From a checkpoint of a small transformer trained on Wikipedia.
Size: 15 layers, MLP 4096 ReLU, vocabulary 8192.
Architecture: LayerNorm before each block, learned positions, tied embeddings, attention and MLP in parallel.
Each number is 128 + 32 x the weight over its row's rms, rounded and kept within 0 to 255. Layers, rows and columns count from 0. The size above them is the row's rms in percent of the matrix's.

# layer 2 MLP up, 4096x512, rms 0.125, rows 2655-2681, columns 256-383
size [148 140  41  62  52 136  53  48 113 142 108 120  51 124 106  74  75 130 110 104  53 121  42 111 106  48  51]
[[120 106 125 157 123  82  79 122 190 119  94 132 165 148  85 188 124 166 182  65  78 124 158 118  89 123 121  72 128  99 191 135 150 117  97 132 104  40  99 140 152 172 109  88 181 123 151  44 108 119 151 122 137 149  66 138 136 110 159  88 133 127 102 149 140 112 162 108 137 105 189 104 148 184 115 103 143 110 121 130 124 145  94 149 186 141 147 146  98 148 130 158 131 142 119 137 135 148 140 157 148 137 175  79 103 150 155 115 125 154 174 126 113 212  33  66 141 132 100 165 120  67 147 161 132 131  81 172]
 [111  82 110  92  91  83 165  75 126 113 181  93  53 133 106 135 116 156 167 113 106 114 181 120 123 168 102 141 100 115 114 136  99 161 144 104 123 104  88 136 160 108 124  80 141 132  78 122 159 132 119 178 193 119 120 117 113 138  97 158 122  99 126  84 190 166 120  99 163 154  90 105 116 159  75 114 100 142 122 111 143  87 179 125 136 134 105 142  88 139 113 187 123 107 138 153  70 187 149 155 140  88 146 131 175 147 108 137  86  99 139 171 156 143 109 138 159 118 178 123  82 149 123 150 165 214  86 104]
 [ 86 110 167  87 172 154 118  64  56 124 217 136  88 122 157 150 186  93 104 132 136 128 137 152 160 126 116 133 139 112 101 142 154 224 100  89  88 201 143 161 142 195 115 100 152 131 163  92 120 121  83 122 120 140 110 138 139 125 120 115 135 146 123 121  84 119 127 118 128 137 164 122  62  62  85 102 159 139 156  57 103 157 111  66 104 112 181  84  92 194 148 125 144 135 145  98 171 139 127 155 112  82 148 141 137 118 144 173 163  96  99 105  89 186 179 147 109 101 152 151 133  68 215 102  58 174 129 131]
 [163  96  73 104 198  95 177 153 148  42 187 156 100 148 113 178 121 115 147 124 160  96  88 113 111 203 129  85 118 136 151  73 140 100 112 122 126 133 156 137 102 185 186 174 110 127 161 106  96 143 131 164  92 114 117  87 124 168 128 175 113 126 123 137  85 130 134 115 158 111 222 132  61 175 136 118 128  99 165 134 145 134  32 166  99 159 107 175 141 169 137 127 181 222 129 150  86  82 174 138  99  64 121 122 189 153 112 121 175 183 134  95 146 156 155  99 192 105 147 116 131 154 145 118 169  83 151 151]
 [138  72 107 116  92 117  97 124 113 176 130 141 120 123 147  58 127 105 126 139  98  82 162 143 160 133 175 121  94 167  94  79 147 189  90 150 150 176  87 112 147 135 106 150 153 102 132 101 115  98 164 162 127 117 100 171 161 105  58  98 141 129 151 150 122 124 132 116  85  88 131 139 140 143 152  75  95 128 144 116 157 160 132 111 103 156 133 150 141 119 138  69 116  99 157  79 143 122 127  82 148 116  95  78  39 130 140 103 137 186 151 119  95 192 163 116 111 135 114 158 130 119 139  92 118 107 137 140]
 [176 122  77 114 135 139 128 146 161 132 147 107 147  42 104 172 171 124 170 195 103  96  86 157 175 113 106 155 187  65 128 175  79  86 156 156 179 148 133  86 155 143 138 164  68 115 105  78 120  88 122 122 123 142  53 196 115 102  97 117 152 142 137 172 156  64 148 142 136 132 124 102  95 101 203  99 116 143 140  75 145 149 118 120 106 153 166 160 136 104 121 133 128 132 111 180 143 101 182  84  99 142 150 152  87  99 149 118 105  94 111 108 133 111  86 170  80 134 147 116 139 141 167 147 152 128 100  77]
 [126  75 133 144 114  94  83 103 147 106 147 129 122 125  70 150 125 135 123 158 134 165  79 134 133 136 115  62 144 145  73 195 148 132 156  99 143 111 100 128 110 103 100  80 190 153 162  67 111 129 135  80 127 201 105 194 191 126 111 126 113  97 117 107 138 166 132 138 154 123  99  57 123  63  95 122 123 155 133 119 132 164 104  83 136  91 140  66 161  55 108  77 180 145 134 134 119 114 143 162 105  84  99  90 136 125  85 185 167 113 142 134  95 158 168 123 101  80 100 124 166 111 102 128 158 162 119 129]
 [115 113 114 111 159 106 116 158 144 128 202 130 100 136 119 142 202  32 113 157 106 117 148 167  79 130 121 113 151 108 165  99 106 154  95 126 122  96  94 102 117 125 113 134 114 129 142  45 143 122 154  58 147 139 129  95 124 126 106  84 148 120  83 103 168 158  98  91 146 125 153 167 108 128  89 133 156 108  93  56  95 130 102 149 159 150 173 138  92 104 123 131  76 134 107  96 111 171 173 164 140 137 114 150 151 112  98 127 118 138 111 108  98 145 198 120 129 189 118 127 153 102 124 125  94 129 112 148]
 [133  95  87  81  85 162 131 152 133 150 160  94 182 209 165 183  84 104 127 151  99 153 146 149 169 186 141 143 122 137 160 159  47 171 111 112  70 109 154 174 113  83 105 136 136 162  81  64 195 106 145 111  87  58 186  80 173 129 149  86  86 171 102 120 103 120 135 147 150 100 135  63 127 150 133 168 119 132 133 133  35 103 121 149 190 117  66 124  88 104 156 114  91 156 123 214 175 163 146 138 127 142 141 154 141 159 143 119 117  47 163 125 170 120 175  75 100 144 156  71 127 135 102  85 133  76 115 160]
 [156 116 133 102 153 109 150 159  78  95 139 124 128 100 106  78 148 125 143 107 151 108 155 211 117 157 175 129  90 132 168  99 201 168 163 115 138  81 102 145 145 156 133  44 151 165 161 197 143  91 151 141 120 157 160  98 115 172 147 139 149 145  92 109 103  83 104 137 132  87 167  42 154  90 104 130  85 108  92 144  98 132  78 114 178  99 118 126  78 221  99 123 141  96  64 103  85 119  76 155 138 144 150 156 135 139 112 142 119 124 128 168 138 181 118 134 117 155 153 181 125 132 145 132  89 195 152 139]
 [ 72  33 119 133 194 122  67 131 161 126  50 133 187 121 118 140 102 140 207 121 141 156 143 155 126  80  55 113 162  94 177  98 105 104 160  94 113 161 119 129 143  95  88 141 134 105 152 192 129 121  97 122 108 127 110 109 154 182 165  96 152 159  65 152 136 112 103  97 126 132  94 126 103 107 128 133 140 110 153 133  97 141 121 151 177 120 131 138 144 142 148 135 171 116 159  98 117 145  86  53 143 141 156 122 111 139 165 132 120 145 122 130  71 129 131 125  87 128 177  82 146 124 119 127 149 176 155  94]
 [144 144 143  75 110 136  83 119 124 118  91  93 125 136 132 167 154 116 135 135 145  83 140 158 111 134 106  90 140 101 121 131 126 103  91 148 121 150 171 147 137 144 152 127 157 120 146  88 111  85 137  92 124 128 101 125  98 126 137 152 103 136  93 106 133 177  72 123  81  74 203 142 145 133 131 144  72 123 101 143 122 142 122 188 179 145 139  91 243 136 146 103 146 106 131 107 219 165 122 145 140 175 136 187 178  77 109 154  92 131 134 163  59 139  96 113 129 123 194 126 128 161 156 167 133  88 138  60]
 [134 141 116  52 135 139  93 158 107  86 114 100 149 120 134  75  56 107 112 156 141 164 122 133 111  72 104 144  88  98  73 117  87 152 201  95 105  36 164 168  79 176 117 113 149 173 119 139 146 140 136 162  87 128 107  68  93 113  66 105 172 137 164 109 110 111 164 168 144 122 163 144  95 144 189 115 107  61 135 136  64 124 145 105 145 157 106 155 105 202  71 151 165 144 156 126 133  84  84 165 122 139 151 147  72 157 126 125 120 164 113 153 133 123 106  98 149 110 111 154 149 131  83 157 157 115 138 186]
 [ 76 126 116 145 204  50 100 124  93 191 186 132 163  83 141 139 175 136 107  48 181 125 125 123 157 126 110  88 133  90 108 155 128 114  99 144 110 145  75 110 148 106 120 132 184  73 105  94 159 129  69 147 102  86 176 168 116  97 172 118 175 161 118 158 125 149 153  99 110 142  76  98 117 128 131 113 153 130 124 194 136 121 138 148 129 145 155 166  75 115 104 151  63 177 129 127 131  73  93 114  58  85  91 124 124 146 121  86 148 101 144 113 146 151  89  93  62 177 139  97  98 128 175  99 101  92 141 126]
 [104 108 140 163 173 100 110 139  88 147 185 140 134 138 145  89 148 144 208 144 134 134 105  82 187 129 154 109  74 109 131  99  79 113  58 118 113 146 112  81  74  99 197 138 128 135 163  92 113  86 101 131  93 179 136 177 156 106  89 120 166 138  87 160  74 124 101 167 161 153 163 154 124 120  93  81 138 148 175 104  91  99 122 155 113 139 104 142 102 128 194 149 117  88 125 110 148 107 163 129  89 166  83 207 145 130 138 163 176 128 115 121  80 175 132 147 137 116 160 180 122 127 111 150 106 166 154 140]
 [124 142  96 159 108 156 123  99  99 133 142 118 124  90 139 113 104 103 116 163 129 150 144  99 171 157  92  77 130 114 137 112 129 142 133 178 147 166 119 139 212 112 135 102 145 136 164 165  94 121 175 144 112  84 154 101 140  40 173 109 129 119 117 118 150 104 128 153 140 163 133 139 156 155  87  95 120 103  92 136  90 195 103 116 174 159 207 110 135 102 101 120 132 210 104 127 148 142 140 123 164 132  74 140 191 129 119 208 147 142 154 140  90 129 121 126 131 181 124  68 124 102 104 112  97 119 121  82]
 [176 128 121 137  75 108  75 172 184 104  88 110 156  85 112 135 144 113 101 121 163 182 168 105 147  99 126 159 166 191 150 147 119  88 102  84 133 140 176 105  86 126 119 149 116 123 135 118 107 124 177 140 121 159 130 117  96 104 109 101 119 193 109 149 103 132  94 137 142 107 114 117 152 145 120 155 146 120 133  81 121  70 223 146 156 112 104 140 116 142 173  87 151 144 112 154 135 135 187  63 135  94 188  85 114 154 111  61  67 134  81 142 159 172 123 207 134 119 151 146  81 135 157 121 132 138 165  92]
 [ 81 153 175 113 136 143 102 110  98 133 115 119  90  80 116 133 156 161 126 117 138 110 101 116 133  70 110 181 134 141  98 134 153 115 116 167  98 128  59 127 120 128 130 138 162  75  95 145 109 111 121 130 161 156  83 130 150 121 105 101  73  96  75 108 188 105 185  81 150 117 174 129 111 168 140  97 146 181 110 132 149 130 151 115 130 186 176 133 147 190  97  77 193 130 186 135 124 153 145 125 118 146 157 177 114 169 126 106 170 168 142 172 156 153 122 112 135 147 160 124  84 115 111 118 148  82  96  47]
 [172 158 131 150 110  71 100  80 151  78 117 106  98 180 140 169  94 115 119 140 122 144 156  99 128 128 128 117 136 106 155 149  53 145 123 144 130 139  78 158 128 130 103  74  99 130 132 175 128 119 112  80 124 124 145  62  94  97 108  89  95  93 166 149  90 128 166  97  98 120 123 116 134 199 123 140 129 218 136  55 135 118 157  50  93 113 185 145 155 113 123  76 127 111 172 146 116 155 139 105 118  98 132 161 144 199  54 105 158  85 184 119 123 133 129 141  85 105 122 126 164 114 150 157 124 137 155  83]
 [123 148 172 176  90 107 150 131 166 126 133  86 161  94 147  50 109 144 154 157 141  73  71 159 154 140 153 128 154  75 149 163 149 195  86 108  86 118  96 105 141 176 142 114 144 109  77 206 163  79  76 153 136 103 124 146 135 102 114  93 177 104 131  77 145 126 198 111  96  96 106  77 123  90 138 155 100 133 126 144 114 139  69  98 127 102 141 114  97 144  74 136  95 127 123 116 141 100 119 145 107 115 136 214 164 121 121  81 136 130 114 106 121 151 220 150  49 102 152 171  81  98 109 179 125 157  53  80]
 [155 158 126  99 123  69 102  54  50 141 129 102 145 118 127 135  80 117 137 102 147 151 144 102 115 111 108 125 128 139  98 114 128 119 105 124 145 130 129 173  89 120 115 152  82 153 140 166 108  95 148 124 140 170 119 131  85  79 137 155 155  98 128 178 196 115 103  92 159 146 102 132 185 132 114 106 132 185 117  87  98 153  88 117 115 147 114 100 100 137 120 111 155 124 144 199 114  89 131 127  87 122 144 123  91 159 137 101 159 110  80 151 149 116 148  99  81 155 133 144 157 141 120 145 100 143 133 157]
 [104 123 113 154 163 110 144 148  79 111 130  99 141 153 128 121 150  98 144 121 141 117 192 107 106 138 117 131 145  99 158 150 145 155 109 166 178 133 159 151 110 144 140 118 167 175  90 205 149 192 155  97  72 103 124 163 175 167 177 117 174  94 107 198 158 138  92 111 130 123 192 154 173 135 132 119  51 137  92 149 143 129 119 155 161  55 137  86 145  80 142 186 177 145 125 105 174 145 147 139  90 141 136  95 112 130 125 178 110 108 169 131 100  64 134 223  92 198 155 146 151 160 136  85 138 152  73 147]
 [ 75 104  94 134 105  86 153 133 163 161 157 108 107 174 117 195 144 120  77 114 112 146 101 147 109  98 136 125 110 138 173 143  99 109 169 110 109  92 114 162 114 112  85  91 107 111 202 105  68 129 105 150  64 133 175 166  99 137 165 107 152 135 144 132 137 125 134  74 138 117  83 113 128 146  49 108  88 176 124  58 160  94  88 115 208 156 154  97  95  94 144 139  89 191  91 148 140  97 131 123 121 135 134 123 144 145 138 121 138 107 157 164 134 103 184 117 103 150 133 152  94  93 109  82 138 107 127 121]
 [141  77 112 160 102 173 122 116 143  88 187 123 107 151 144 107 134 104 101 126  78 132 151 107 167 100 117 153 160 150 121 119 169  87 108 152 102 121 117 224 139 126  96 182 122 140 156 112 146 159 134 116 157 170 221  99 116 119 136 181  93 101 167 115 105 101 177  87 141 191 130 151 120 122  69  96 133 195 132  77 121 130 130  74  76  98 198  82 100  99 122 172 120 118  88  52 115 128 113 140 163 134 141 125 119 132  65 110 100 135 132 139 139 149 104 145 150 135 118 167 129  93 145 112 136  98 117  98]
 [164 148 169 156 131  98 155 203  79 177 128 145 144 132 161  81 102  86 127 169 179 128  45 140 151 121 134 160 157 118 105 146  92 198 141  87 137  94  69 153 110 121  82 113 137 140  89 100 175 102 156 169  96 119 164  94 173 105 147 169 149 107 161 114 101  75 127 122 123 154 112 121  84 105 126 116 136 174 182  99 144 139 158  90 133 105 180 188 136 119  77 127 138 148 156  94 144 101  84 129  85 155 123 142 151 175 109 141 112 118 131 114  74 169 156 109 124 152 119 154 172 139 154 159 147 136 142  92]
 [155  93 133 105 115 129  87  81 183 141 142 173  67 128 150 122 147 114 159 108 184 144 101 179  99 164 159 188 102 123 125 130  71  81 138  52 144 106 116 151  78  48 156  96 111 164 173  92 115 103 112 145 132 113 104 109 157  91 119  97 122 127  97 114 113  69 131 122 199 170 156 174 175 165 143 140 135 145 113 100  45 162 116 164 136  75  78 116 145 168  92 164 136 125 146 136 182 154 133 136 204  49 134  62 121 115 165  90  92  95 114  89 163 159  86 154 112 119 161 209 109 107 138 132 140 155 108 109]
 [128 144 130 116  93  98 167 163  59 125 170 131 110 109  89  86 126 122 162 131 181 185 102 140  68 117 129 125 142 172 152 109 112 172 177 127 113 107 117 165 123 127 137 120 132 140  88 133 115 139 120 192 123  76 178 144  37 109 103  60 105 184 194 185  99 183  70 142 103  95 115 159 129 156 156 153 117 128 137 159  83 126  98 169 147 147 144 155 135 174  87 112  87 167 172 145 102  73  89 130 146 118 163 122 105 172 124 135 112 137 139 222 122 140 104 109 137 126  96 155 128 114 144 133  94  79 109 199]]
# layer 2 MLP down (transposed), 4096x512, rms 0.12, rows 2655-2681, columns 256-383
size [119 130  48  54  56 125  66  45 112 127 117 118  57 120 109  87  78 130 121 109  51 118  39 120 114  51  59]
[[147 181 130 172 134 116 138  56 145 116 109 124 194 109 158 119 105 122 129  99 135 111 153 145 128 168  73 103 127 161 173 128 104 122  68  97 147 122 113  96 135 139 129  89 191 161  92 127 106 169  94 180  62 136 127 168 144 138 106  63 116 123 173 187  96 141 118 107 137 162 196 122 113 149 130 112 136  83 142 183 179 151 115 160 124 126 131 122 131 167 216 117 178 117 107 119 142 177 123  62 160  82 143 115  83 136 122 137 108 147 122 109 118 171 143 125  99 143 140 152 177 112 116  82 106 145 177 156]
 [113 158  82 132 142 135 100 109 132 115 111 128  29 204 129 124 156 100 161 113 122 118 114 133 166 116 196 121  68 159 130 141 173  98 141 130 172 105  54 128 127  69 130 174 161 127 121 129 113 104  82  98 117 106 111 106 111 123  58 105 124 161 196 148 119 120  96 120 125 163 175 143 139 167 106 119 139 184  70 120 138 102 128 228 148 186 119 198  90 156 124 108 107 165 129 100 157 152 126 114 160  84 109 140  52 147 106  79 163 114 119  91 147 134 170  60 103 168 106 154 171 157 112 109  99 139  98 133]
 [152 102 145 131 124 143 109 120 131 113 161 132 156 133  88 127 159 104 108  88 167  90 136  94 129 161 111 117 106 119 122 191 178  70 129 146 110 114 197 135 172 103 111  94 177  37 113  72 134 117 139 169 144 113  99 111 138 152 162  59 122 133  63  81 139 135 165 120 123  84 186 123 144 143 130 114 114 155 105 185 125 134 142 152 144 132 140 174 142 190 117  89 136 119  86 140 181 164 160 105  85 143 163  66 187 177 149 142 149  89 184 116 139  70 112 106 102 133 136 198 144 139 149 136  90  87  70 132]
 [128 150 110 129 117  88 154  96  94 180 113  41 160 117 105 149 118 151 107 158 111 136 126 210 114 121 131 123 110  97 101  96  64  92 129  97  94 136 148 102 122 148 133 100 124 169  91 126 152 142 125 179  98 127 113 133 137 100 147  64  88 118 131 112  96  86 141 145 130 125 125 105 115 124 103 157 115 139  84 107 149 129 144 138 117  68 179  88 146 166 184 155 110 147 137 124 164 188 129 124  74 147 165 155 130 162 203  90 118  95  90  74  94 112 126 142 147 153  94 106 136 102 142 108  96 146 124 136]
 [168 203 132 119 157  80  84  90 170 103 145 201 189 122 123 175 120 110 171 152 102 116 155 138 107 133 134  75 135 146 118 116 132 104 161 137 105 175 109 135 128 115  93  99  75 141 128 168 107 138 162 186 117 159 141 135 137 195 126 128 148 120 144 125 149 136 125 144 152  48 124  79  89 178 184  96 210 123 100 136 122 140 147 161 148 127 167 105 158 202 169 127 113 136 111 134 145 141 161 132 115 110 126 152 133 161 104 183  86 130 141  89 165 102 179 168  91 127 173 107 131 123 149 143 157 153  75 104]
 [117 112  77  68 114 193 151 172 172  92 124  82 152  99 104 130 203 117 112  70 126 127 126 158 180 111 160 127 136 137  72  85 105  96 206 109  90 139 141 113 146 120 116 187  98  85 133  90 148 131 180 137 138 132 130 151 119  75 145 119 188 163 105 122 138 109 127  82  95 100  88 106 137 167 137 140  95  83 130 109 186 148 112 124 149 125 114 142 134 104 124  97  67 164 139 161 116 127 126 160 111  97 221 172  93  81  96 133 142 110 141 139 151 224 118 133 182 132 199 174 142 168 125 144 131 123 157  47]
 [ 69 110  98 141 108 152 100  68 155 160 129 125 214 241 166 118  65 168  87 150  57 168 141 125  90 122 117 104 116 160 124 124 151  75 126 117 134  77 135 162  91 144 101 164 126 120 101 199 134 190 123 128  92  71 119  89 149  99 169 104 133  98  91 169  79 159 153 192 116 165  81 156 171 143 127 128 111 119 139 152 135 185 115 160 125 120 158 128 139 146 138 148 133 139 157 126  73 118 143 134 122  57 181  63  98 129 169 130 131  76 180 123 108 110 171 154 125 116 127  76 142 132 161 119 118 123 131 158]
 [150 157 136 115 166 155 110 150 122 171  89 152 147 104  96 106  92 158 123 142 116 127  67 150 149 107  84 116 122 103 152 119 116 149 176  93 195 144 134 177  74 132 142 111 115 137 141 148 134 100 132 174 130 144 169  92 147 117 132 141 140 136 149 139  93  93 117 179 143 202 109 160 140 206 142  99 104 136 128 115 135  76 137  98 129  90  98  37 144 101 154 172 131  97  86 145 162 138 132 141 152  94 115 149  95 150 170 153 159 151 115 161  94  80 150 111  96 112 153 141 120 125 113  98 159 155  99  99]
 [104 128  82 135  87 133  72 106 164 133 115  78 111 168 116 104  97 120 107 156 179 136 170 104 155 114 142 168 111 135 108 162  90 184 160 177 116 175 144 196 149 103 109 169 130 100  75 138 128 105 124 118 123 151 153 110 124 137 114 110  53 111 169 146  95 171 155 148 116 135 167 117 133  98 148 113  94 122 110 188 103 117 144 139 131 105 145 133  97  87 157 124 132  74 105 173 167 117  94 156 106 119 193 171 183 134 150 116  58 112 131 131 147 107 142 111 142 136 136  72 136 119 202 102 146 123  91 143]
 [ 97 135 137 148 151 109 163  86 149 170 123 160 178  82 159 115 139 126 122 125 113 115  82  95 215 107 156 165  91 110 130 178 149 162  93 161 168 135 131 128 148  96 176 112 119 129 130 139 138 153 104 130 143 117 114 119 111 118 128 153  99 122 173 128 130 103 124 139 135 105 144 159 144 158  92 152  98 140 175 147  93  98 120  98  93 152  67 152 191 168 101 164  70  92  92 132 155  99 102 179 138  60 107 124 100 157 108 112 128 142  20 119 119 119  77 110 123 159 115  85  64 125 143  88  63  94 124 126]
 [113 109  71 157 145 143  80 164 142  63  73 116 146 115 127 153  98 116 203  93  63  73 111 164 117 105 132 147 150 128 174 118  95 154 112 107 144 129 143 163 120 139 177 104 174  90 171 183 106 125 115 190 157 120 110 109 119 187 139 132  81 143  39 124  77  77 136 118  97 138 169 159 162 134  98 119 159  88 121 159  87 144  82 124 149 124 195 131  87  82 176 118 151 165 120 133 137 132 154 134 114 164 144  61 117 195 121  86 101 162 178 124 111 140 187 155  71 145 226 103 161 119 121 145 126 117 181 100]
 [174 199 168 184 168 120 119 129 121 102 137 149 169 125 151 129 117 137 106 186 158 110 146 172 154  79  85  98 135 133 127 114 110 129  79 199 120 176  94 118 164 116 144  99 158 169 144 103 149 139 133 130 117 116 151 140  98 101 141 161 114 118 119 131  81 148 119 100  65  90 132 174  97 128 113 188 125 104 145 117 131 109 154 201 144 113 127 129 165 105 166 140  98 131 155 121 129  85 174 192 151 114 195  96 166 114 120 116 158 111 161 125 175 122 134  89 123 128 193 119 122 154  99 147 116 108 123 105]
 [126 169 104 173 111 112 109  99  95  66 168 150 107 150  98 136 155 147 114 143 154  89 171 111 111 136 104 159  94 115 171 113  83 110 102 159 204  90 130 133 143 173 142 136 147  96 138 228 167 120 134 157 128 148 157 103 136 190 140 160 122 111 114 150 161 107 124  62 130 161  92  84 116 137 150 126 161 140  75 105 167 150 104 145 116 122 129 134 112  74 164 135 196 127 152 202 203 167 115 175 135  57 110 141 115 102  83 185  92 109 108 124 121 105 216 121 120  97 176 138 132  77 145  91 136  80 159 117]
 [150 109 119  93 119 145 161  69 130 131 134 118  63 143 139 170 161  86  89 122 107 128 164 121 143 128 120 143  92 111 136 131 166  98 119  73 107 181  83 151 202 123 146 134 169 134  71 135 138 126 123  56 107 106 150 161 171 152 127 152  63 148 184  90 134 107 223 142 121 149 133 110 112 163 133 117 140 144 105 124 127 140  88  72 117 121  73 183 117 150 159 108 141 130 130 120 156 152 168 142 118 130 144  93 139 104 144 141  90 137 116 150 166 134 147 104 100 179  98  62  98 126 155  44  93 103  88  96]
 [129 137 104  48 110 167 137 112  71 142  84 138  44 111 132 123 177 146 141 125 123 171 162 139 156 162 164 129 118  84 144 146  39 133 148 150  97 128 134  93 164 149 116 144 174 123  70 131  90 160 109 102  43 128 103  94 129 116 127 131 220  68 185 124 120 118  72 178 110 126 175 146  53 127 196  74 199 121 136 166 171 136 176  60 110 156 149 117 101 108 101 212 108 101 100 121 131 151 120 144 162 199  95 108 155 110 186 170 130  75 163 113 165 215 145 148 141  92 181 126 133 130 171  55 171 143  93 145]
 [105 121 146 112 140  58 114 131 169  73 107 136  96  94 130 162 148  57 164 134  84 128  82 109 122 110 163  98  94 128  76 133 151 188 114 118 113 155 139  89  99 138 151 121  91 141 100 130 123 131 162 143 168 141  94  80  93 129 112 139 131 140  84 151 178 117 142  98 148 155 118 189 135  87 131  87 170 145 149 118 102 103 106 127 198 117  67 146 101 131 144 153 120  84 129 150 113 113 139 133 106 151 109  90 137 171 113 107 166 139 173 139 125 127  81 140 162 165  88 115 169 134 117 121 139 149 133 121]
 [127 146 110 139  79 155 143  87  77 140 209 182 134  90 154 180 171 228  95 170 158  94 175 177  96  89 139  79  90 173 128 104 103  93  98 221 133 150  97 216 143 124 136 114 166 152  84 158 120 111 150  82 100 186 152  95 110 133 121 186  78 137  72 159 107 159  86 172 126  95 148  96 135 139 144 133 157 137 121 142 120  84  87 108  96 105  95  82 143  93 204 118 145 134 113 164 159 115 133 160 146  98 136  94 133 108 107 114 163 186 117 106 108 190 147 125 145 118 114 104 120 121 128 125 140 148 180  71]
 [119 152  69 139 150 220 170  70  64 121 130  90 170 100  46 105 136  83 142 155 136 152 137 124 120  94 155  74 104 128 164 129 143 130 109 147 166  68 141 136 163 169 147  97 160 131 154  78  91  73 115  66  99 108 172 122 145  98 140  80  75  54 137  94 187 148 180 108 244 170 159 125 170 201  90 103 126 131  78 113 161 110  79  73 147 173 150 126 100 131  88 101 122  87  90 125 163 169 123 119 120 151 158 187 122  96 111 125 117 206 128 130 138  78 173 125  75 167 137 124  18 110  75  82 179  73 105 130]
 [140 101 116 170 105  83 144 123 163 125 127 113 111  98 141 139 148 149 197 151 105 107  95 129  93 109  68 168 149 141 140 157  92 158 122 109 140 151  92 159 130 159 154  85 103  61 159  68 128 135 130 113 112 153 159 121 122  98  75  95 116 104 125 101 107 164 155  94  68 107  91 126 143 130 137 137  91 148 124 133 113 120 132  74 141  69 197 140 145 116 156 129 173  53 150  75 121 129 115 131 159 121 133 148 143 158  48  72 133 149 114  97  85 139 133 171 132  47 115 116 112 141 121 133 146 101 114 131]
 [138  58 152 122 105 130 122 107 130 121  90 100 176 160 151  90 109 149 155 128 108 107 153 137  95 131 110 152 142 124 142 165 102 131 109 152 129 113  70  94 145 178 130 168 137 148 194 105 133 167 170  81 136 115 125 120 173 108  85 152 134 117  67 171 177 152 148  97 152 128 161 116  81 119 136 153 181  98 134 141  95  48 171 128  62 204  95 114 163 131 145 136 121 110  96 171 143  57 139 200 141 127 196 144 148 194 141  46 150  92  78  88 128 117 106 136 131 115 152 163 160 147 142  93 122 140  86 169]
 [162 169 161 104 131 152 160 135  90  90 191 125  80 116 164 106 108 124 155 151 143 172  97 129 112  95 153 151 136  89 207 143  80 140 173 186 154  96  87  61 147  71  78 117 141 126 115 154 126 108 157 127  61 187 183 129 129 131 137 104 167 114 126 165 154 143 135 169 119 129  90 136 118 151 138 112 185 156 122 113 169 139 146 110  70 149 104 161 162 128 146 131 163 144 116 136 124 160 169 151 139 152  97 140 100 138 149 187 141 113  60 127 131 109 151 102 137 130 114 130 171 125 140 105 116 146 108 113]
 [ 92 127  93  81 122  91 120 132  82  60 130 150 108 137  89 188 110 106 170 138 110 100 135 162 158 153 148 157 116  99  79 103 115  96  85  85 128 140 124 143  40 126  98 133 167 134  95 122 143 200 141 164 138 144 151 120 113  96 180 132 136  75 141 151 130 163 139 168 164 146 139 136 124 161  70 171  60  86 124 180 131 157 131 133  98 138 132 123 147 134  45 151 118 156 199 123 114 170  88 139 146 205  94 107  66 156  99 138 108 155 173 110 135 104 141 183  98 118 177 182 135  30  88 120 132 122 113 120]
 [127 130 121 143  81 170 111 188 137 115  40 116 128 191 144 119 107 180 138 141 152 139 161  77 143 162 197 138 131 149 118 104 148 176 108  90 181 135 110 149 135 111 168 109 141 136  39 176 155 120 132 128 105 112 119 134 153 169 117 139 120 175 125 180 138 173 168 104  93 127 132 114 150 123 137 127 135  73 127 170  56 130 109 104  83  98  82  95  80  86  59 132 126 162  98 120 134 128 122 145 138 138 123 117 116  99 125 101 138 105 123 107 135 126 125 140 150 140 111 116 138 180 153 173  84 155 130 205]
 [ 94 141 153 162 141 121 117 145 130 137 133 115 160 139 142 158 165 120  90 129 168 143 148 128 153 142 160 133 127 148 106  86  91 135 147 153 131  96 145 192 173 105 115 125 168 135 184 111 112 121 123 152 135  46 155  25 172 134 125 143 129 104 151 136  74  91 176  92 111 112 185 117 130 139  78 144  98 150 159  79  82 132  93  91 156 124 216  63 141  97 115 132 145  87 125  74  89 151 156 116 136 179 144  97 123 147  93 123  85  82  93 127 129 143 130 133 132  86  98  96 124 180 122 183 170 139 214 127]
 [130 115 165 145 174  88 134 128 142 104 148 146  88 107 137 167 102 125 156 142  75 137  93 125 177  66 110 140 124 122 168 117 119 128 135  92 183 112 140 114 165 170 125 163 118 135 113 169 137 171 136 125  96 142 167 101 171  92 181 124 178 144 130 108  66  78 168  98  92 107 154 175 104 147 117 179 101 124 143  84 100 106 132 140 124 164 124  62 101 146  92 131 121 146 149 177  98 137 118  99 142 132 130 194 140  90  86 158  91 120 146 125 126 129  98  94 164 117 132 134 133 139  94 118 163 124  80 142]
 [ 78 127 134 182 156 101  89 110  53 146 134 183 166 110  93 131 106 126 173 166 178 118 102  85 108 126 150  99  86  90 118 118 160  74  89 107 117  66 166 124 121 118 132 118 114 106 115 166 124  85 104 128 150 108 190 181  87 166 178 138 100 167 155 178 174 129 107  73 130 195 153 137 118 149 118 157 113  70 149 120 114 127 126  76 186 161  56 157 131 130 101 130  88 119 150 136 123 165 156 179 195 165  58 134 156  96 134 131 115 140  95 149 146 152 162 144  92 108 147 165 182 112 171 147 155  58 142 120]
 [153 127 116 165  66 129 106 125 123 117 105 166  45  92 146  97 123 123  52 109 131 137 122 123 178  95 124 144 166 159 117 106 122 100 133 139 148 113 138  47  95 166 134 147 117 130 177 101  93 120 109 159  85 185 104 108 163 167  55 143 135  91 171 159 170  67  77 151 112 144 146 132  97  68  93 103 117 180 158 159 141 111  81 138 105 147 181 121 201  99 135 104 165 135  95 113 105 134 132 128 111  93 132 128 114 151  62 118 174 101 133 118 128 160 135 162 147 108 160 154 144 118 110 147 146 121 167 100]]